{"n_layer": 16, "d_model": 192, "n_head": 2, "n_kv_head": 2, "head_dim": 96, "d_mlp": 448, "vocab_size": 8192, "activation": "swiglu", "norm": "rmsnorm", "norm_place": "pre", "norm_eps": 1e-05, "positions": "rope", "rope_base": 10000.0, "rope_fraction": 1.0, "qk_norm": false, "attn_scale": 0.102, "bias": "none", "tie_embeddings": false, "parallel_block": false, "init": "orth", "init_std_qkv": 0.0361, "init_std_o": 0.0, "init_std_up": 0.0361, "init_std_down": 0.0, "optimizer": "muon_variant", "lr": 0.00702, "beta1": 0.9, "weight_decay": 0.022, "lr_head": 0.00675, "grad_clip": 1.0, "warmup_steps": 200, "schedule": "wsd", "decay_fraction": 0.736, "decay_shape": "linear", "final_lr_fraction": 0.0, "batch_tokens": 16384, "seq_len": 512, "doc_mask": false, "train_tokens": 168200000, "steps": 10267, "dataset": "wikipedia_en"}
Each number is 200 + 20 x the weight over its row's rms, rounded and kept within 0 to 999. Layers, rows and columns count from 0. The size before them is the row's rms in percent of the matrix's.

# layer 3 MLP up, 448x192, rms 0.0905, rows 0-72, columns 0-95
093,231,190,218,171,209,217,216,208,168,202,206,175,186,213,221,187,184,231,179,222,198,197,221,182,215,184,188,189,200,203,231,215,236,209,256,210,205,180,203,259,217,187,195,218,231,231,183,190,223,222,182,204,191,197,206,242,199,192,221,230,221,195,234,204,187,225,196,185,208,181,209,193,189,193,209,201,220,175,220,179,211,228,185,225,179,213,195,166,204,157,195,178,219,203,241,188
088,182,209,222,198,206,214,178,193,226,187,194,229,194,185,172,251,179,215,170,223,221,185,197,228,207,207,209,184,180,209,218,202,180,191,207,239,202,200,178,211,216,182,181,182,199,228,206,239,170,206,186,210,206,213,183,219,207,189,198,191,190,190,202,178,181,186,216,233,170,205,200,230,204,189,215,209,222,204,228,209,226,185,187,228,201,202,159,182,197,199,202,188,198,227,220,171
109,197,187,165,185,191,197,200,180,207,211,167,198,233,185,194,165,208,202,193,180,202,200,201,187,197,215,224,185,187,222,199,187,197,172,218,223,214,184,196,243,196,173,178,158,175,234,170,189,219,200,191,217,206,192,189,223,194,211,196,209,188,214,184,199,186,154,180,192,160,202,181,217,190,188,199,200,220,214,221,223,185,191,201,205,192,225,178,153,192,191,192,155,169,223,221,220
125,211,182,199,205,190,200,203,190,247,200,194,209,194,196,192,205,182,220,189,247,245,188,212,179,170,195,237,208,207,187,200,203,231,191,242,191,209,145,195,214,196,178,203,211,210,223,209,214,208,197,194,197,225,200,215,179,172,225,202,235,221,189,174,180,207,205,175,206,200,234,184,227,228,188,197,152,224,181,225,169,210,194,165,198,186,186,157,198,230,218,194,202,204,215,178,177
111,235,186,239,231,188,215,234,218,214,239,193,209,191,159,174,232,164,180,220,220,209,198,202,181,212,217,234,191,228,161,173,199,195,210,213,210,218,202,209,187,213,198,225,168,163,190,197,209,202,241,240,202,180,191,172,195,194,214,176,201,195,172,206,184,204,206,204,227,179,211,225,189,215,220,179,202,195,220,214,231,188,182,187,181,234,212,204,162,187,167,186,227,202,244,179,211
084,207,172,231,220,236,237,207,185,166,219,233,182,179,184,214,166,172,181,227,188,199,183,224,190,187,180,221,225,220,220,211,196,184,231,192,209,191,150,202,203,193,200,193,174,196,186,185,198,210,238,173,215,182,215,197,205,186,206,180,231,205,224,204,197,219,243,203,219,214,224,205,173,218,184,182,222,190,185,193,224,191,161,191,205,197,202,197,179,175,211,193,162,198,229,197,217
105,228,182,195,235,203,224,195,198,190,200,190,210,185,205,171,227,186,228,227,196,201,197,212,193,217,193,228,173,196,209,236,218,206,201,253,218,212,207,214,206,220,244,187,203,267,237,178,210,177,216,220,208,211,208,240,192,190,187,236,194,214,208,216,228,197,204,192,218,193,197,193,183,169,203,197,160,214,188,205,216,202,183,207,189,222,168,221,191,237,202,217,184,172,190,199,163
107,198,199,209,242,179,202,200,187,173,201,211,210,200,221,179,201,192,189,168,193,219,195,179,218,225,205,190,234,176,212,229,208,193,180,196,226,227,194,219,180,210,190,205,202,213,221,193,246,223,204,224,201,231,225,248,211,171,175,211,221,191,210,205,181,269,169,197,196,166,244,177,219,214,187,230,171,175,227,205,236,194,210,199,187,192,200,206,197,158,188,208,194,201,168,187,174
103,205,227,200,242,217,187,207,181,217,178,217,236,189,186,211,201,235,198,193,204,200,192,179,177,225,213,201,231,188,210,214,221,197,208,175,167,196,183,160,214,207,178,187,197,247,179,228,173,185,212,188,196,182,216,200,190,176,199,230,218,202,184,219,214,198,225,208,222,239,197,201,227,223,223,205,182,201,161,158,247,177,206,179,174,213,235,180,209,188,221,212,198,194,199,185,226
094,201,208,214,177,191,191,183,200,198,181,223,182,206,199,201,180,207,186,235,165,214,174,206,191,163,225,229,202,214,202,184,210,164,195,205,166,193,198,204,203,236,195,177,212,174,182,181,213,233,155,191,226,187,199,196,174,230,190,224,215,215,164,193,243,180,194,207,159,167,185,222,204,220,235,229,194,208,147,197,154,221,216,183,230,158,210,179,235,216,176,164,178,158,223,186,189
084,162,193,222,262,178,199,232,161,168,197,195,211,192,196,230,189,172,192,189,204,220,222,151,243,210,209,175,181,197,206,223,218,184,206,193,190,231,175,214,216,220,204,197,185,190,196,235,194,182,177,176,214,242,224,214,204,197,192,188,217,212,202,209,179,218,219,195,134,195,209,212,220,219,190,202,215,198,245,189,229,171,216,202,210,192,197,223,199,219,170,187,216,231,188,204,179
078,221,224,187,209,199,210,181,176,200,207,198,179,180,192,209,198,166,248,196,187,212,191,224,194,199,194,203,196,215,189,205,196,197,194,212,227,204,186,210,202,235,208,218,217,212,184,196,194,172,188,214,209,217,180,238,186,190,190,211,198,235,155,196,205,189,219,213,199,193,234,236,200,199,239,193,196,172,174,191,140,217,175,170,197,208,183,206,251,212,194,208,230,204,222,205,209
094,181,178,187,165,214,173,188,206,216,210,206,152,236,155,200,211,206,222,213,181,194,169,163,181,186,206,174,185,212,209,147,201,218,225,176,218,221,207,210,195,164,201,208,192,213,205,142,192,203,189,202,190,188,179,200,188,177,209,202,218,226,215,201,195,178,191,195,175,230,205,194,199,189,186,223,246,196,189,212,196,225,205,199,197,197,207,199,194,197,205,205,201,195,205,175,242
105,179,160,225,182,182,183,200,230,213,199,184,188,209,229,180,209,217,181,178,235,186,206,170,228,173,179,201,175,180,213,211,224,192,190,193,165,233,194,189,208,202,206,186,231,204,218,209,184,197,173,166,207,231,237,187,210,224,211,218,201,203,193,219,222,194,215,198,189,223,176,207,204,226,184,227,202,196,173,203,197,148,246,198,169,220,180,193,235,167,192,181,228,226,202,196,224
075,188,192,187,221,226,191,211,245,197,190,237,206,190,221,216,232,178,170,183,192,216,219,172,236,196,192,191,186,227,194,219,225,214,202,193,187,239,219,185,192,215,191,225,179,184,179,189,237,226,224,217,217,192,208,196,200,204,201,180,195,212,190,180,188,183,193,185,198,247,164,193,174,182,188,218,208,207,189,237,196,234,205,235,202,159,177,221,194,178,201,169,218,197,194,170,220
105,189,162,199,210,199,174,206,217,223,218,156,193,230,205,188,228,208,213,207,156,181,165,243,198,204,206,179,178,184,203,182,215,182,161,198,196,194,264,204,190,218,191,202,198,212,197,205,187,198,210,173,189,198,211,170,235,217,186,183,224,175,176,207,210,227,198,180,190,191,175,188,211,166,194,194,221,219,173,199,150,205,169,190,221,199,177,156,198,210,178,204,191,209,183,256,197
085,222,216,221,222,195,211,216,210,211,154,231,228,197,195,209,150,205,199,193,202,184,199,221,196,190,202,253,229,199,215,225,164,208,232,208,193,187,232,194,194,212,207,208,234,208,206,193,193,215,218,217,213,215,216,198,167,236,236,234,207,188,165,222,218,180,161,220,197,198,217,210,212,216,233,200,205,220,230,156,206,200,217,176,207,198,207,180,225,232,199,210,196,240,221,222,174
127,163,174,176,177,207,216,183,211,196,196,166,188,205,221,184,183,199,190,208,204,180,186,196,198,184,206,204,206,232,210,213,218,210,209,180,251,216,176,184,181,193,244,178,171,236,217,227,188,201,204,175,172,216,184,185,221,182,236,193,251,184,199,187,199,206,219,181,192,195,194,211,204,177,200,234,190,210,191,209,210,153,190,216,183,170,219,199,175,210,198,218,180,205,218,198,178
104,226,205,181,169,190,184,189,199,266,231,200,209,217,156,211,233,201,172,185,179,194,194,183,197,224,213,203,199,173,179,194,179,187,177,188,168,174,180,225,194,195,143,195,175,219,197,179,212,183,211,216,174,143,208,194,176,167,192,214,195,225,208,160,207,201,189,188,217,192,238,206,179,169,184,201,188,219,192,225,191,207,185,198,219,170,218,201,189,164,209,227,207,216,197,157,191
100,228,196,184,179,177,173,180,177,197,203,216,200,181,184,172,170,183,207,155,225,190,180,185,223,184,204,189,225,237,181,187,219,199,209,193,180,211,208,193,190,175,195,196,219,201,204,209,255,189,184,213,188,235,219,187,156,200,178,208,207,193,208,225,209,203,206,183,192,187,197,205,235,194,167,192,211,209,193,206,192,185,189,253,214,201,183,189,205,188,217,242,179,202,218,176,198
105,193,211,178,206,162,203,205,191,234,194,187,203,176,218,170,228,223,176,164,218,235,214,196,206,210,209,170,215,206,177,198,181,193,190,165,160,183,201,182,214,162,190,212,196,198,232,191,194,201,211,199,221,222,213,235,192,197,200,193,200,214,222,179,199,200,201,158,167,194,212,243,184,229,180,190,200,237,211,219,165,186,191,219,232,209,237,206,223,199,186,174,205,215,184,205,232
082,178,182,197,212,189,211,224,196,210,227,185,191,226,200,226,190,188,217,144,192,195,177,203,226,178,255,208,160,205,214,191,205,227,184,216,214,184,205,220,213,195,187,199,183,172,196,204,167,240,177,243,198,200,182,195,188,231,191,209,209,242,224,204,202,212,231,221,200,205,182,179,162,196,211,199,182,200,191,224,142,208,217,210,167,171,226,202,193,193,188,233,208,183,210,180,196
101,189,204,176,198,201,211,210,179,214,191,221,238,249,205,223,235,193,189,180,179,177,194,215,223,199,200,187,236,222,196,183,202,162,195,183,198,212,220,207,168,208,192,216,202,167,195,182,189,195,159,182,214,207,200,236,172,205,197,208,209,197,196,210,222,194,227,183,198,195,188,159,212,211,221,218,155,169,199,188,178,218,229,187,201,188,208,186,220,251,211,235,211,204,222,197,222
095,199,215,196,207,195,171,218,199,200,207,183,220,177,227,162,181,174,224,182,217,189,199,238,206,202,205,208,217,217,183,223,236,185,204,217,173,185,215,219,188,211,189,175,215,202,222,160,204,191,218,152,202,182,156,179,150,168,199,193,191,226,174,197,187,206,176,179,217,161,183,154,172,178,172,169,172,185,198,215,204,184,234,190,227,169,194,160,206,210,178,174,179,175,217,209,188
087,226,217,186,190,202,222,199,206,222,168,217,215,177,164,195,195,212,190,165,210,188,236,186,196,193,180,230,241,214,204,203,176,220,221,184,180,192,193,211,219,211,211,239,191,223,200,209,191,234,183,162,195,235,202,206,226,194,177,211,208,190,207,213,214,153,194,204,200,151,194,209,211,226,195,196,198,153,213,165,208,171,176,206,173,209,189,180,206,213,182,189,203,173,217,186,177
104,198,161,202,172,249,210,194,229,199,217,194,202,189,186,200,209,207,193,205,200,252,219,192,231,211,233,200,227,210,216,233,213,161,239,209,184,215,205,190,214,208,197,191,216,192,186,206,184,164,197,210,237,232,194,218,167,186,198,209,217,211,200,203,217,202,202,215,192,184,173,207,216,249,189,224,193,198,238,216,182,213,233,191,227,195,187,168,196,200,193,177,218,203,200,211,201
099,176,182,201,164,227,159,206,240,206,192,187,198,207,191,205,196,195,221,201,214,215,172,183,191,201,204,232,187,200,182,201,214,174,219,177,154,178,264,209,178,186,190,223,174,203,176,206,204,219,183,205,183,213,179,178,239,206,199,180,226,185,196,213,184,179,209,208,219,212,189,168,209,195,194,205,221,210,233,236,191,195,214,226,200,186,212,223,215,229,172,181,209,202,188,170,202
112,166,189,196,214,192,216,195,218,192,192,223,217,204,219,194,222,196,166,155,211,200,235,216,215,184,192,208,215,183,186,188,201,201,213,191,210,222,195,210,182,162,227,195,191,186,187,233,233,216,211,183,221,219,191,207,226,219,197,187,218,216,217,227,221,188,205,207,175,200,189,181,200,210,203,225,195,212,207,203,234,186,184,222,208,208,211,181,201,198,174,237,208,198,161,201,163
092,181,211,168,180,213,187,182,183,218,209,191,199,201,193,184,211,204,186,156,182,195,216,179,169,189,177,202,177,205,179,172,152,209,213,174,219,200,168,262,178,207,165,218,163,188,186,212,205,246,206,179,181,237,185,203,191,185,194,201,162,192,211,195,169,186,187,209,167,173,225,180,228,225,199,205,213,206,206,191,202,199,201,239,247,200,193,168,202,217,166,185,194,187,201,183,235
081,193,216,199,198,188,208,209,188,211,167,153,237,184,233,181,170,229,204,208,213,207,215,208,248,206,182,184,215,159,224,223,226,208,218,203,199,197,200,231,211,211,206,196,192,201,208,190,212,192,165,193,182,234,202,181,199,255,215,194,240,187,203,192,208,211,193,210,213,199,176,206,176,231,212,206,180,192,165,221,215,177,214,211,178,176,204,178,224,184,175,209,221,210,198,199,176
113,208,224,203,180,185,216,180,196,209,191,185,185,220,211,224,212,222,238,184,190,184,209,213,198,177,212,170,228,174,183,170,180,216,187,178,215,212,190,194,208,190,205,191,197,172,198,175,187,170,229,186,202,201,206,204,183,193,188,186,210,223,211,197,190,169,173,240,236,214,195,180,177,199,196,210,180,216,173,227,166,226,208,179,157,201,217,207,193,173,209,195,207,213,181,213,224
140,205,216,204,205,209,193,202,252,228,137,196,198,187,202,231,207,234,204,202,180,242,191,210,191,187,199,194,184,203,190,204,264,207,213,206,178,212,202,156,192,206,189,195,203,198,188,176,207,202,186,233,217,184,185,187,196,218,223,192,182,213,224,176,183,180,224,182,192,216,192,174,211,201,193,195,239,196,185,195,179,219,146,171,217,224,192,193,209,250,222,206,190,184,163,223,208
105,225,201,197,189,194,207,206,196,208,229,195,214,192,229,180,204,210,188,214,215,209,203,197,164,208,190,190,179,195,201,213,251,199,224,229,203,195,230,193,167,217,213,194,207,194,180,209,226,212,211,206,185,174,185,200,215,195,187,205,227,194,247,183,233,184,202,214,242,199,209,186,189,208,166,163,189,232,141,199,208,188,185,235,166,177,181,189,189,215,197,210,177,174,205,237,181
103,205,236,217,173,198,184,181,225,239,188,196,215,202,225,228,186,165,214,205,172,216,201,201,220,206,177,192,202,189,218,223,163,209,181,196,206,172,205,208,211,228,206,230,215,196,222,209,207,170,223,196,210,202,192,223,202,208,165,201,176,229,232,199,182,178,166,202,180,202,204,215,168,193,184,237,199,191,135,211,216,178,192,180,197,177,223,203,217,214,218,210,216,212,193,193,199
124,203,242,183,241,197,194,208,209,197,185,197,214,158,216,201,197,206,207,192,189,195,187,227,217,190,191,176,191,197,223,217,208,208,192,203,203,216,206,221,160,195,204,242,215,193,217,229,197,210,207,208,193,231,249,190,203,245,202,195,231,223,216,199,200,242,202,191,195,170,214,213,218,231,172,225,211,211,193,207,180,195,196,160,169,218,164,211,200,181,241,201,219,213,164,196,199
121,201,188,167,234,207,220,214,215,218,191,165,221,202,188,205,198,238,242,220,207,200,172,229,186,212,193,225,214,192,201,192,198,184,213,219,176,213,195,186,168,172,148,214,190,186,207,210,208,206,226,228,195,199,194,189,179,224,204,195,204,188,185,174,215,190,184,198,215,195,181,211,211,203,202,135,208,195,244,223,227,196,176,228,198,233,218,196,242,205,199,185,168,192,211,202,214
125,194,212,207,212,184,200,192,209,209,205,237,211,228,192,184,214,186,209,168,185,214,187,190,208,210,236,216,217,212,193,195,217,144,182,193,210,197,195,209,218,173,197,211,210,221,208,207,193,228,201,208,190,192,197,249,188,169,192,231,216,203,208,212,181,197,238,181,221,192,191,199,206,192,199,189,170,228,234,200,208,188,211,192,205,223,199,183,230,234,209,190,223,202,205,216,196
086,193,184,204,204,206,215,179,191,210,196,224,199,206,182,218,215,138,164,170,202,212,216,232,218,184,183,190,190,229,225,195,189,190,201,190,258,204,219,236,202,217,207,254,237,216,195,209,164,235,164,221,209,198,184,206,176,205,183,182,215,159,188,182,217,201,197,177,175,202,185,259,215,231,189,197,201,198,248,179,200,206,209,225,228,251,199,191,202,217,188,208,191,205,195,188,205
098,189,183,172,211,201,181,195,195,190,186,192,218,226,180,202,239,173,197,218,193,229,225,226,198,185,178,193,217,209,172,239,192,194,196,199,199,181,192,195,199,221,203,226,214,196,209,189,161,231,204,186,195,222,202,224,227,201,174,239,177,188,185,219,231,185,195,211,194,203,194,179,164,215,209,202,186,188,166,193,217,211,207,187,184,192,220,225,229,224,175,187,207,264,182,207,173
090,231,205,218,215,195,179,222,176,190,180,220,198,191,188,197,205,169,208,220,229,199,262,223,239,194,219,199,183,185,224,213,187,229,203,205,189,181,195,212,198,194,204,186,207,217,206,230,190,206,195,160,207,191,191,192,213,224,207,204,198,171,197,176,188,219,208,181,134,161,209,242,211,187,194,193,217,195,211,252,193,178,231,218,207,175,203,229,215,200,188,181,225,202,206,219,209
100,205,215,193,222,169,189,198,227,173,214,240,188,216,208,213,188,211,200,212,209,208,199,228,233,213,190,199,204,231,182,198,191,228,209,231,189,151,218,214,222,222,198,187,198,187,198,190,254,191,177,217,235,230,186,218,227,174,195,186,201,170,153,195,195,227,189,230,164,195,214,223,213,221,223,223,202,161,219,161,182,207,212,202,183,222,213,205,208,165,197,179,167,197,191,224,215
087,210,187,193,162,198,196,215,196,185,225,204,166,186,228,187,238,212,218,214,197,208,208,177,231,168,196,228,220,222,193,189,201,204,206,195,210,154,165,171,201,200,203,217,155,195,192,167,168,236,196,189,191,211,174,198,237,151,208,212,237,211,192,232,213,178,201,238,183,205,187,183,216,215,218,220,160,186,163,173,213,176,182,194,185,180,210,197,207,236,194,184,193,235,201,207,178
090,214,170,180,206,187,195,211,206,149,229,212,199,193,181,211,179,212,208,219,239,196,200,164,176,208,181,183,219,181,144,208,225,224,148,192,205,239,203,207,161,170,193,150,187,192,178,209,184,228,201,218,177,188,204,234,192,188,227,201,176,209,159,220,192,230,194,199,173,212,249,175,205,197,198,203,191,227,210,201,219,211,214,188,203,185,211,195,205,187,176,190,204,181,211,189,232
112,181,216,205,236,196,202,172,175,186,193,203,185,207,193,223,210,189,214,161,205,200,255,207,225,209,170,187,235,215,185,181,195,215,204,184,212,208,190,190,185,174,202,233,192,189,213,217,175,178,213,186,198,199,226,221,240,215,187,156,203,177,230,190,188,219,179,220,186,209,222,171,189,211,192,199,210,197,212,174,222,174,186,199,219,189,197,195,217,150,201,189,196,219,182,235,220
108,183,215,185,203,202,218,205,189,193,204,226,237,177,236,197,230,216,210,208,194,187,192,230,208,234,198,229,185,183,184,212,195,216,214,214,182,198,225,236,183,194,209,182,212,225,181,201,206,203,227,226,219,201,182,201,184,215,226,223,172,236,207,203,255,206,223,180,195,195,238,194,215,174,191,254,222,193,243,183,202,216,204,211,212,231,156,197,185,243,186,221,171,194,221,208,183
109,171,208,200,197,219,192,199,171,202,208,256,216,190,215,186,179,187,201,199,177,195,225,201,235,212,199,214,226,228,224,181,231,188,187,217,196,227,195,203,202,187,190,194,187,212,203,255,211,220,175,192,220,207,191,247,179,196,165,196,222,214,188,197,196,220,210,203,204,185,180,189,191,216,202,208,241,186,207,209,199,208,225,204,171,223,196,202,233,197,230,193,187,212,182,196,201
106,190,198,237,191,210,231,208,220,171,185,204,215,196,182,199,207,171,169,206,212,205,201,230,229,193,208,215,175,224,187,215,202,188,208,199,168,208,192,228,216,180,207,184,201,167,197,193,180,213,191,232,248,198,195,197,162,218,209,186,234,230,176,214,216,207,228,215,190,212,198,186,207,226,241,224,149,175,223,180,203,177,190,198,213,215,251,212,183,189,213,208,201,207,206,175,213
106,190,219,214,180,198,152,199,168,175,181,198,221,215,195,218,188,197,223,189,191,194,221,228,218,186,211,204,170,195,249,215,186,194,214,191,216,173,216,209,209,200,234,208,208,222,216,201,201,216,234,176,215,210,166,200,218,190,212,211,200,173,242,195,189,198,189,191,178,175,215,223,220,192,196,190,199,193,229,202,205,205,220,223,189,200,190,142,205,200,182,229,222,212,171,193,191
094,188,214,190,208,206,235,221,232,222,211,193,183,198,212,187,211,255,182,169,195,188,235,223,241,197,190,185,223,194,177,187,194,170,207,226,233,192,191,194,205,178,193,222,202,151,195,193,207,216,221,198,187,194,203,201,197,221,187,223,210,195,204,220,233,187,175,198,148,200,170,237,207,215,193,198,185,230,189,245,204,226,213,209,212,183,167,177,196,180,200,217,202,200,193,236,207
095,210,190,196,177,158,171,191,186,201,193,196,192,210,200,176,228,201,192,212,202,195,213,213,208,178,209,214,179,215,175,206,190,203,216,182,190,189,206,179,194,168,202,198,187,187,203,171,199,216,207,168,212,160,162,167,193,179,198,212,214,180,173,196,187,199,225,214,213,188,178,230,227,222,203,189,217,225,169,227,187,208,166,215,175,232,198,191,217,256,153,213,216,217,218,198,208
113,213,179,183,216,205,184,163,199,162,197,208,189,238,220,174,190,202,199,242,180,221,229,170,206,173,228,187,227,205,193,207,195,231,221,159,219,163,176,177,203,180,206,201,213,167,197,194,198,169,186,163,207,179,200,174,237,194,209,201,220,229,197,189,209,235,189,218,207,190,208,211,182,191,178,226,203,209,185,209,194,189,203,186,177,186,235,188,206,239,197,188,223,231,215,217,230
117,216,221,178,196,202,228,182,181,187,181,200,153,215,205,191,198,227,157,222,192,192,186,184,197,155,205,220,210,176,174,197,212,193,189,194,208,209,176,223,177,225,184,210,206,216,225,188,181,210,194,196,190,209,225,191,207,231,248,176,211,221,220,179,194,214,204,229,245,226,226,233,212,187,181,223,220,189,207,172,178,203,233,214,215,172,228,213,217,229,161,228,179,209,203,186,214
084,223,194,205,181,207,199,226,159,196,199,206,205,205,197,183,215,171,186,179,231,209,240,211,168,202,190,243,191,164,187,246,219,209,219,186,211,222,222,195,246,222,240,142,204,182,172,172,170,212,199,202,219,227,193,184,172,197,177,202,194,220,201,175,204,197,196,232,195,188,180,180,219,183,248,222,193,161,189,188,188,256,199,205,174,183,166,199,217,218,179,223,171,185,235,193,191
076,193,217,177,208,217,224,203,203,209,164,185,213,236,227,209,241,229,168,182,189,216,185,204,225,228,203,198,215,203,194,201,209,178,165,197,173,214,184,191,223,217,190,208,213,231,190,247,176,190,185,185,208,197,214,206,197,222,225,185,216,237,236,221,219,193,217,206,205,178,186,223,206,192,190,200,164,240,175,225,179,229,167,171,164,181,181,206,191,202,183,195,216,204,208,204,205
097,224,210,185,248,185,171,231,169,194,213,207,178,159,217,230,190,201,219,190,196,199,210,223,196,211,155,221,204,198,215,211,171,170,216,204,226,186,204,214,169,180,202,229,228,186,208,178,221,211,211,195,169,203,189,227,228,196,173,249,203,201,200,188,194,207,187,174,234,179,235,170,226,207,198,214,181,194,185,202,195,199,177,181,189,213,189,206,169,197,213,180,181,162,217,166,206
094,197,190,191,212,212,160,233,192,217,159,195,198,178,197,189,190,175,191,198,187,180,178,235,215,212,182,212,211,184,187,158,246,183,191,201,168,207,206,194,166,223,193,188,178,186,181,171,221,209,196,168,202,209,189,194,188,215,175,192,233,186,194,216,129,180,223,192,224,186,186,163,174,190,222,186,221,200,198,172,215,178,188,178,199,213,194,215,198,217,230,172,204,175,197,185,189
103,222,218,184,178,187,193,172,229,199,212,205,209,186,200,197,193,182,159,231,198,191,228,188,183,211,176,202,254,245,203,171,211,192,224,162,235,182,166,239,199,197,183,213,186,196,196,227,165,200,197,205,206,224,206,196,203,214,191,193,196,203,229,186,207,184,214,216,197,224,207,187,222,211,202,175,265,189,156,171,216,178,199,192,212,186,214,192,192,248,184,195,178,186,184,222,184
138,200,180,173,243,208,244,188,185,220,197,180,205,215,208,195,227,212,180,189,192,182,209,226,218,181,205,223,196,215,206,175,224,179,225,196,210,214,202,214,207,180,205,191,200,193,224,211,223,204,234,206,225,163,210,203,206,223,213,187,188,212,230,245,238,168,202,190,178,240,172,208,192,205,183,184,197,216,216,221,208,198,235,206,224,160,211,185,182,204,180,220,201,185,185,218,159
139,207,189,169,224,221,235,177,174,210,218,199,200,204,198,208,195,194,189,223,256,181,179,197,213,163,169,195,195,189,184,193,199,209,196,221,186,169,207,227,164,182,182,215,186,210,196,205,227,227,204,182,168,175,201,186,190,208,152,181,202,206,194,158,208,200,220,195,179,221,207,200,224,179,218,199,203,150,199,204,174,180,167,237,211,182,195,163,224,216,211,144,201,254,196,197,229
098,182,183,194,181,167,171,179,207,212,206,186,183,235,172,180,192,215,175,188,212,200,208,162,203,179,191,203,165,205,214,223,171,182,182,169,205,210,218,196,236,215,169,226,205,216,204,194,177,203,234,180,189,199,191,200,180,174,166,218,193,230,183,201,191,189,210,126,205,200,214,177,203,221,170,160,219,215,196,194,193,195,204,242,181,206,223,209,176,181,185,181,176,203,211,171,237
104,190,213,190,151,212,216,192,228,212,159,177,188,212,177,222,180,185,215,203,193,222,189,188,198,187,170,185,186,245,194,197,168,168,194,192,156,198,226,207,208,169,200,213,202,216,238,171,204,190,222,193,223,207,198,181,203,200,188,205,198,194,185,179,231,174,203,180,160,201,201,229,228,201,189,204,189,250,188,180,206,210,194,201,217,188,195,208,192,166,202,214,209,221,191,201,217
101,176,198,208,193,203,197,211,197,197,221,202,180,188,199,173,214,187,176,226,196,221,199,194,222,228,223,206,207,212,225,182,208,166,246,190,216,197,213,110,213,179,201,208,244,197,205,206,204,151,198,221,209,199,212,165,214,190,199,175,247,201,203,196,222,199,174,187,223,217,161,220,202,192,214,169,232,219,214,219,194,191,188,212,179,253,222,220,201,173,210,202,220,176,212,245,197
089,194,190,194,209,196,182,241,199,236,208,148,183,199,217,206,215,193,197,237,195,216,154,194,200,211,194,195,181,207,223,195,224,186,193,228,216,194,170,203,172,193,179,182,200,181,182,193,185,206,202,224,258,188,209,165,183,189,182,208,226,221,165,205,176,208,165,212,241,220,215,185,208,201,211,206,240,172,225,222,192,196,197,202,223,197,183,185,168,190,219,224,211,173,245,154,208
094,210,192,203,219,200,227,208,172,209,179,213,173,199,196,207,214,184,227,207,196,202,179,180,236,212,190,188,173,215,204,180,186,197,203,263,202,220,181,217,216,235,178,191,203,217,194,206,186,181,191,211,217,208,225,196,221,221,235,192,175,208,172,225,186,201,186,208,168,205,199,212,162,197,206,190,207,201,192,230,162,216,210,204,189,157,200,199,218,175,212,221,186,180,188,200,196
088,168,172,195,191,199,156,207,210,197,232,190,219,217,193,198,214,222,198,198,189,199,184,191,197,232,214,186,211,214,139,189,216,219,217,174,192,216,188,205,183,206,166,194,201,231,213,189,184,223,178,180,213,188,185,193,195,209,178,200,188,203,207,211,186,211,228,190,188,194,204,163,210,206,176,177,168,215,210,192,187,210,203,224,223,228,219,171,193,230,168,191,208,166,212,247,225
100,177,198,203,207,199,206,179,171,201,243,231,207,168,146,194,198,210,179,166,198,159,170,172,232,238,217,203,181,242,189,181,212,216,206,195,216,234,188,199,193,164,190,196,204,205,226,198,211,222,203,189,192,190,182,193,211,243,180,150,183,185,212,180,205,207,189,177,224,218,214,236,196,212,184,217,197,220,213,179,218,189,211,235,225,191,222,209,189,190,159,217,245,186,185,206,203
073,213,198,198,218,181,162,213,222,220,227,190,203,216,172,265,201,214,197,206,209,199,202,206,207,192,199,234,225,164,234,196,211,214,175,216,183,215,188,196,205,157,189,202,203,240,218,203,205,209,209,175,174,211,156,163,234,203,194,233,184,236,217,221,194,167,210,206,208,208,218,196,180,212,182,216,218,187,195,196,207,198,186,196,162,164,192,191,202,211,233,194,215,203,208,172,174
104,211,233,206,233,192,227,196,183,191,205,235,202,187,205,182,173,195,172,183,207,198,197,207,186,192,181,217,202,222,177,215,230,181,194,235,208,220,202,200,216,229,222,186,226,192,216,217,251,188,215,255,178,195,211,227,225,225,194,212,193,202,202,187,258,188,194,202,174,199,245,223,187,243,205,203,162,214,221,210,213,198,169,179,220,205,197,230,190,229,201,199,213,198,171,244,198
105,221,238,207,186,206,197,230,205,191,196,219,182,192,215,210,230,171,186,164,179,202,211,196,218,222,200,198,235,178,205,212,207,204,183,225,194,222,239,231,198,196,192,201,213,223,184,193,220,213,166,190,208,179,204,200,194,205,177,189,205,223,210,220,215,220,228,209,187,194,177,210,182,245,199,215,138,162,214,180,204,217,208,188,173,228,203,157,231,196,155,194,223,199,210,175,203
093,172,167,198,174,190,205,164,214,168,174,214,225,190,188,220,205,240,195,194,187,184,197,206,206,146,196,170,202,198,215,158,170,216,184,184,193,188,204,177,189,228,211,237,249,174,162,209,215,211,190,200,177,193,210,207,211,220,199,209,196,212,231,198,236,207,190,211,179,193,208,161,181,206,249,193,187,199,156,230,191,210,213,196,167,181,225,202,180,187,189,194,193,201,199,195,197
080,206,189,190,205,191,194,195,180,213,195,172,185,198,231,203,193,209,198,199,181,197,192,161,159,186,188,187,226,190,178,176,196,203,180,220,180,211,165,230,152,228,152,185,210,201,199,199,152,201,158,203,181,183,189,167,184,196,226,212,211,184,195,199,226,209,191,199,238,199,192,202,215,184,203,209,177,198,193,208,163,201,211,225,193,213,232,199,207,207,203,190,174,198,226,179,192
087,195,211,206,184,196,199,217,237,207,179,193,186,189,208,224,237,180,231,243,197,178,147,184,215,207,221,180,184,209,197,230,195,202,169,216,199,216,217,207,217,153,220,177,211,184,197,207,184,168,196,212,210,220,223,195,218,189,199,179,223,189,194,203,186,209,179,187,190,215,229,199,176,180,212,203,172,155,173,218,207,221,183,200,226,211,203,175,192,176,211,233,200,226,191,172,193
097,193,210,195,180,212,184,192,191,215,199,203,208,213,205,209,182,259,188,186,204,233,197,206,186,166,248,225,214,219,226,174,210,174,182,139,169,201,196,208,182,208,179,204,204,228,192,205,193,190,206,199,215,178,225,181,160,204,206,190,245,203,182,177,186,202,208,154,260,195,206,192,205,163,221,183,233,214,190,215,214,214,228,228,201,182,153,207,196,240,223,203,202,182,212,170,188